Part of a small language model's weights.
Size: 11 layers, width 576, MLP 2304 GELU, 63.2M parameters.
Architecture: LayerNorm before each block, learned positions, no biases in attention or MLP, tied embeddings.
Training: a variant of SOAP for these matrices, 1911 steps.
Each number is 128 + 24 x the weight over its row's rms, rounded and kept within 0 to 255. Layers, rows and columns count from 0. The size above them is the row's rms in percent of the matrix's.

# layer 2 attention value, 576x576, rms 0.0639, rows 225-235, columns 144-287
size [110 102 112 116 103 113 109 113 117 106 108]
[[117 130 120 172  94 132 148 172 148 105  96 110 128 136  92 147 143 158 160 113 136 118 127 100 123 129 123 135 141  98 123  99 151 125 160 139 119 155 104 140 130 142 127  99  75 120 151 171 172 128 182 110 109 122 134 116 128 123 123 143 104 134 116 134 107 148 118 143 134 109  98 143 112 126 154 113 121 139  49 110 138 133 149  98 154 136 116 151  76 161 144 140 126 177 134 128 127  83 139 183 150 127 110 136 139 145  89 145 114 169 154 140 105 105 140  57 153 128 134 111 127 109  99  87 144 104 113 100 137 135 120 113 149  83 129 132 118 122 154 130 114 122 102 127]
 [109 140 110 119 129 144  98 161 137 112 136 141 126 111 168  43  96 143 119 135 108 154 103 177 126 152 102 113 128 133 124 122 133 177 140 221 111 176  85 157 155 155 116 126 138 143 143 156 116 111 181 132 112 182 157 183 157 154 124 124 169 177 124 167 117 148 152 115 137 157 109 142 173 125 113 130  92 139 187 113 145 147 168 160 110 140 179 124  84 124 113 111 140 166 146 103 142 127 148 130 126 143 126 167 131 135 117 130 112  74 137 134 116 147  96 119 141 104 119  82 153 124 168 102  98 115 142 139 100 155  96 162 121 154 171 143 136 159 153 127 107 190 137 114]
 [132 147 161  97 109 144 146 116 132 109 118 130 106  85 108 117 118 149 152 168 158 137  91 159 100 148 135 118 108 118 142 134 141 123 120 146 161 151 124 180 117 161 143 121 162 151 118 116 125 124 145 139  92 138 144 129 148 111 114 105 114 186 120  99 137 125 113 135 147 122 155 133 100 113 126 134 105  97 137 132 105 105 119 171 127 137 136  93 107 113 155 128 139 130 130 167 104 132 134 152 127 146  86 162 109 126  79 107 105 120 119 140  96 128  88 126 109 111 102 104 113 113 179 100 116 122 189  96 141 171 128 162  93 123 114 153 143 152 111 117 123 111  87  92]
 [158 125 141 144 132 130 119 111  97 139 160 133 144 116  87 144 151 126 144 114 103 104 168 113 152 122 120 132 100  97 121 140 139 116 141 117 119 140 129  80 144 142 142 134 122 145 120 137 109 178 101 109 105 154 106 101 133 149  98 135 132 144 166  94 144 130  96 189 119 142 110 131 145 110 119 142 116 141  71 152  97 150 118 123 117  89 152 107 123 121  98 140 124 108 104 127 174 104 148 129 157 135 112 130 143 113 154 138 153 147 114 145 138 175  94 113  95 168  95 137 135 122 124 156 100 140 153 104 120 106 138 144 162  92 116  87 227 152 164 122 118  92 164 118]
 [131 130 130 108 131 126 124  91  95 133 144 106 119 130 147 106 134  97 127 122 134 169 116 128  83 115  91 126 119 146 123 166 119 100 153 103 143 122 142 114 148 118 114 104 168  71 156 122 158 122 144 138 114 126 143 117 122 163 170 122  98 129 125 117 109 108 154 132 122 153 128 175 129 140 126 131 160 140 166 141 148 172 124 105 130 127  90 149 107 154 154 141 120 152 122 129 175 115 148 133 145  95  70 146 147 147 105  70 109 106 142  87 120 108 137 105 132 127 121 100 133 144 140 137  97 118 124 112 138 130 105 142 162  74 159 104 121 132 166 103 127 131 117 118]
 [ 92 189 105 109 158 122 136 187 134 110 113 108 124 156 109 136 129 118 182 150 142 108  74 128 107 204 134 133 136 136 156 108 105 156 121 136  95 144  96 124 137 114 119 150  80 130 129 137 103 108 158 144 123 132 115 151  86 175 175 126 114 113 124 151 111 127 120 107 162 131 134 140 138 168 140 131 143 107 101 174 144  92 112 103  99 121 155 192  77 150  83 127 137 144 111 140 154 121 108 111 139 107 122 161 139 113 115 123 130 138 138 126  39 162 147 139 118  95 155 101 140 172 121 112 161 125 141 159 140 119 114 136 140 150 117 104 123 103 144 110 145 147 100 102]
 [ 84 139 103  88 146 136 139 163 128 124  96 110  94 148 150 111 140  78 155  95 121 141 100  86 125 159  97 163 140 123  98  85 106 182 108 173  94 124 127 107 112 163 188 125 170 136 133 118 132 150 117 115 137 121 111 143 132 125 153 120 110 138 124 123 142 153 119 138 153 117 126 111 127 127  91 180  78 182 125 141 121 113 108  85 150 156 142 117 115 137 158 143 134 172 120 112 124 148 162 109 132 135 143 145 125 143  87 111 127 135 126 102 126 110 109  80 158 127 146 134 159 143 114 115 100 124 142 103 132 179 131 143 161 118 100  86 125 113 153 148 142 195 109  98]
 [111 152 104 134  83 161 110 146 115 114 140 125 168  72 146 121 106 148 110 153 117 132  90 152 136 128  96 132 150 175  95 133 160 142 136 123 154 142 150 181 168 106 138 127 109 144 144 136 116 142 127 121 123 154 182 105 121 134 110 135  59 139 159 156 176 127 106 131 119 117 163  93 121 109 129  86  90 119 132 122 103 120 129 119 187 146 123 132 124 122 171 103 148 126 134  82 124 125 161 124 116 127 138 100 138 136 125 140 134 169 145 128 133 162 145 132 123 142 105 103  88 132  81 155 104 107 146 122 179 179 127 144 120  98  84 141 101 152 143 155 110  89 127 109]
 [120 115 100 116 175 118 140 146 146 116 106 142 101  84 129 134 134 122 139 158 123 120 132 123 165 120 141 128 115 139 102 139 155 171  79 170 129 126 150  97 144 117 125 108 137 113 128  96 168 109 137  88 162 149 141 129 135  61 133  97  59 111 163 122 193 109 160 123 122 154  96 155 111 128 131 110  93 124 178 149 111 106  89 153 175 135 135 113  93 110 119 150 128 158 108  89 114 116 159 135 107 101  84 129 154 126 163  74 153 150  93 140 139 100 105 115 119 117 132 142 143 123 146 139 107 138 134  95 130  88 146 113 110 171 123  89  88 117 123 101 120 112 134 127]
 [160 138  98 157 125 155 128 135 130 110 111 172  84 100 108 119 126 119 138 140 138 148 113 165 128 105 114 121 120 114  85 128 149 155 144 119 102 167  99 107 141 117 154 111  96  80  95 131  95 141 178 112 125 178 119 112 141 137 145 110 113 158 128 196 102 124 123  95 112 114 143 148 101  82 126 142 103 127 146 149 134 136  79 133  99 169 129 126 125 134 123 153 132 133 126 132 106 143 135 166 126 104 121 134 144 172 105 120 123 123 144 129 158 131 150 145 123 164 117 151  99  81 145 157 182 111 127 119 169 144  99 129  84 163 141 111 136 124 128 132 115 146 125  78]
 [201 151 118 127 192 135 136 185 142 165 166 123 109 169 123 116 184  98 127 159 155 100 123 149 148 147 135 153 166 126 144 127 124 146 120 165 131 154 103 147 125 158 124 109 122 120 117  68 155 128 123 116 130 125  91 167 129 120 113 125 115 159 143 125 122 132 133 132 164  86 169 138 142 129 126 115 129 111 121 120 116 135 135 107 158 122 143  92  90 135 180 118 101 145 115  73  88 105 121 140 127 128 166 137 136 137 144 132 115 133 129 157 121 118 135 155 165 118 126 123 133 113 124 131 147 145 118 122 133 102 118 144 119 133 126 146 173 112 166 120 104 128  76 121]]
# layer 2 attention output (transposed), 576x576, rms 0.0546, rows 225-235, columns 144-287
size [101 101 104 109 101 109  98 105 101 101 106]
[[127 105 149 127 133 124 111 121 138 165 144 126 136 118 159 116 110 122 125 132  78 134 129 171  88 143 124 112  78 135 141 147 105 143  36 127 120 129 163 120 126 108 146 123 156  99 111 103 123 142 113 169  94 161  84 164 128  83 141  75 104 112 132 123 123 150 122  82 110 143 172 110 129 117  98  84 125 109 136 113 126 115 114 102 127 177 121 159 149 158 141 144 126 127 114 143 111 150 142 120 159 106 103 137 150 158 144 146 136  95 153 134 158 130 127 130 156  96 113 137 110 137 150 134 140 116 118 165 115 119 104 208 102 118 133 108 171 118 118 139 112  77 140 145]
 [140 106 145 132 127 111 120 103  91 130 113  91 143  86 143 110 114 143 161 113 132 151 158  90 194 113 137 138 158 152 178  63 119 153 168 108 147 132 109 100 115 157  83 168 144 118 131 130 149 122 139  98 129  92 141 140 120 102 101 153 156  92 181  98 150 110 104 102 121 131 129 151 119 105 116 116 113 177 138  94 124 119 169 158 153 126 106 103 128 119 165 194  69 107  97 115 135  75 141 127 102 139 136 142  89 120  78 111 135 116  95 114 109 131 127 143 115 181 130 132 105 123 118 170 136 135  91 110  76 102 138 112 103 134 110 120  98 142 144 156 164  91 145 137]
 [ 86 121 110 143 154 131 139 177 167 134 136  91 128 126 177 135 121 118 149  98 147 150 149  95 130 140 101 105 125 161 150 111 113  86 119  80 117 133 106 118 180 114 170 157 128 110 151  99 181 173 114 104 112 101 148 168 100 108 140 125 152 145 207 126 118 137 156 114 120 176 152 121 130 162 118 112 136 152 131 156 131 138 141  82 157 114 126 127 146 114  87 144 126  85  82 123 126 115  80 187 137 117 148 135 126 117 159 142 146 146 134 162 167 103 150 171 162 163 153 143 128 121 141 131 122 183 145  98 156 125 171  80 140 120 136 103 123 131 140 126 153 134 161 173]
 [159 136  86 130  99 138 114 111 136 129 116 110 103  77 187 120  98 133 140 171 173 149 129 157  97 129 107 123 107  94 162  98 127 110 112  88 159  91 145 121 101 132 109 102 193 133 148 125 134 124 125 112 159  95 136 137 146 120 155 134 114 103 148 116 132 137 135 108 118 129 156  91  92 194  96 130 120  97 141 143 126  79 156 125 108 151  94 184 174 143 151 137 151 136 154 159 130 186 129 129 155 159 171 158 126  90 158 120  72 140 147 115  93  97  88 107 144  86 119 115 142 130 114 118 124 130 143 168 122 116 103  77 156 150 137 137  79 124 117 130 100 133 119 128]
 [151 106 138 133 122 106 126 118 131  77 126 123 142 124 143 141 155 151 162  88 113 162 126 142 147 187 161 144 136 146 153 131  96 138 132 159 122  91 159 176 111 118 118 161 109 132 116  86 150 108 139  80 121  94 150  63 119  96 120 117 145 123 212 162 142 151 120 139 161 123 118  90  98 129 121 112 125 119 146 124 174 104 123 136 151 115 125 123 104 116 110 126  93 149 138 128 140 163 148 119 142 170 129 136 146 102 150 128 130 127 128 151 117 131  88 133 157 138 133 145 149 143  92 126 146 120 146 106 130 117  94 171  82 156  70 134  91 135  97 129 141 166 182  80]
 [110 127 168 170 124 106 171 130 114 162 111 133  94 135 152 148 131 129  95 129 100 155 146 153 112 125 131 123 164  97 159 143 121 100 124 159  96 116  97 163 122 140 103 144 119 156 116 137 147 139 104  97 171 200 149  87 157 109 142 107 138 151 132 131 103  94 175 156 145 120 147 122 148  84  94 160  86 159 143 121 104 119 164 123 116 123 132 136 129 146 113 168 139 139 158 106 149 153 156  94 140 150 123 126 135 110 144 107 107  99 159 132 186 189 161 126 135 138 168 116 128 111 171 134  91 124  93 108 156 165 119 115 108  92 129 113 120 109 145 137 126 118 111 115]
 [148 121 134 172 123 125 151 102 141 143 150 136 156 115 127 121 174 109 120 104  88 144 150 134 113 122 156 101 130 117 151 125 163 111 148 120 140 112 159 127 117  99 137  96 111 132 129 146 130 152 165 190 120 125 185  90 138  78 138 144 107 143 115 103 115 123 105 112  77  96 131 177 145 121 144  92 134 141 105 162 161  69 125 151 108  94 134 141 134 104 118 139 152 139 138 140 149 139 117 103  96 161 133 158 109 111  92 104 121 153 117 141 115 144  95 113 140 116 118 114  89 127 133 132 133 109 130 164 135 143 146 100 142 117 176 148  97 136 110 126 149 128 130 144]
 [ 64 134 133 137 122 107 135 125 119 132  57 125 117 132 121 111 117  90 160 117 109  93 121  99 118  74 145 132 150 115 150 139  67 130 156 104 132 117 131 151 150 139 122 142 127 120 108 125 128 144 126 115 121 122 101 170 101 131 101 132 134 167 109 131 140 149 131  87 162 160  68 115 184 136 165 145 158 121 148 131 123 107 135 142 129 172 118 141 101 137  97 118 103 135 110 165 149 138 128 109 141 154 139 165 112 134 125 121 152 140 135 156  96 115 118 149 158 128 152 140 120 138 138  89 161  97 123 158 100 132 163 119 137 162 102  97 118 100 119  88 136 130 130 117]
 [115  88 125 172 127 136 103 127 131 113 128 162 225 136 134 134 118 130 124 125 126 142 106 146 143 151 104 158 118 113 172 143 122  98 124 170 147 166 123 120 136  98 145 124 130 122 119 106 162 152 138 147 110 121 115  69  72 143 142 130 161 135 140 140 110 135 129 125 127 136 150 115 134 130 122 158 123 152 120 119 136 134 107 117  97  91 124 106 103 128 152 113  99 104  99 108 134 131 127  66 103 150 158 127 113 135 127 127 107  92 136 123 111  85 125 126 139 148 133 178  69 170 127 126 104 148 157 105 116 138 109 165 146 105 103 159 129 118 123 119 161 136 141 159]
 [155  82 147 142 141 141 117 164 162 154 143 134 110 143 145 146 128 147 128 133  89 123 144  94  86 146 121 104 126  95 129 108 114  85 156 110 164 126 102 109 138 159 120 108 140 132 133 104 150 139 162 104 107 130 114 171 117 138 146  72 114 165 132 121 171  87 140 131  95 161 128 132 141 129 141  99 148 143  97 125 113 161 134 108 131 102 148 120 147 132 142  83 157 149  87 156 128 121 107 191  94 141 132  80 113 118 131 152 151 106 113 129 125 126 142  92 133  98 146 118 133  99 150 154  69 133 125 104  79 137 141 132 172 100 130 122 128  90 142 142  94 114 123 156]
 [ 69  96 130 101 100 102 143  90 119 129 147 135 115 140 143  89 123 139 141 123 114 101  97 152  86 126 118  90 131 112 138 142 160 149 159 117 142 140 105 116 132  84  85  94 134 126  47 145 112 102 148 130 143 186 128  97 164 145 133 140  94 106 106 108 125 126 152 135 106 114 125 104  73 160 136 145 114 112 141 149 154 105 163 151 154 203  87 201 112 149  94 114 174 166 149 158 131 155 156  88 113 112 123 171  95  82 151 115 164 125 118 120 182 161 134 117 121 127 102 156 123 140 112 149 126 122 114 124 113 123 110 110  87 106 132 143  98 101 141 149 154 121 102 101]]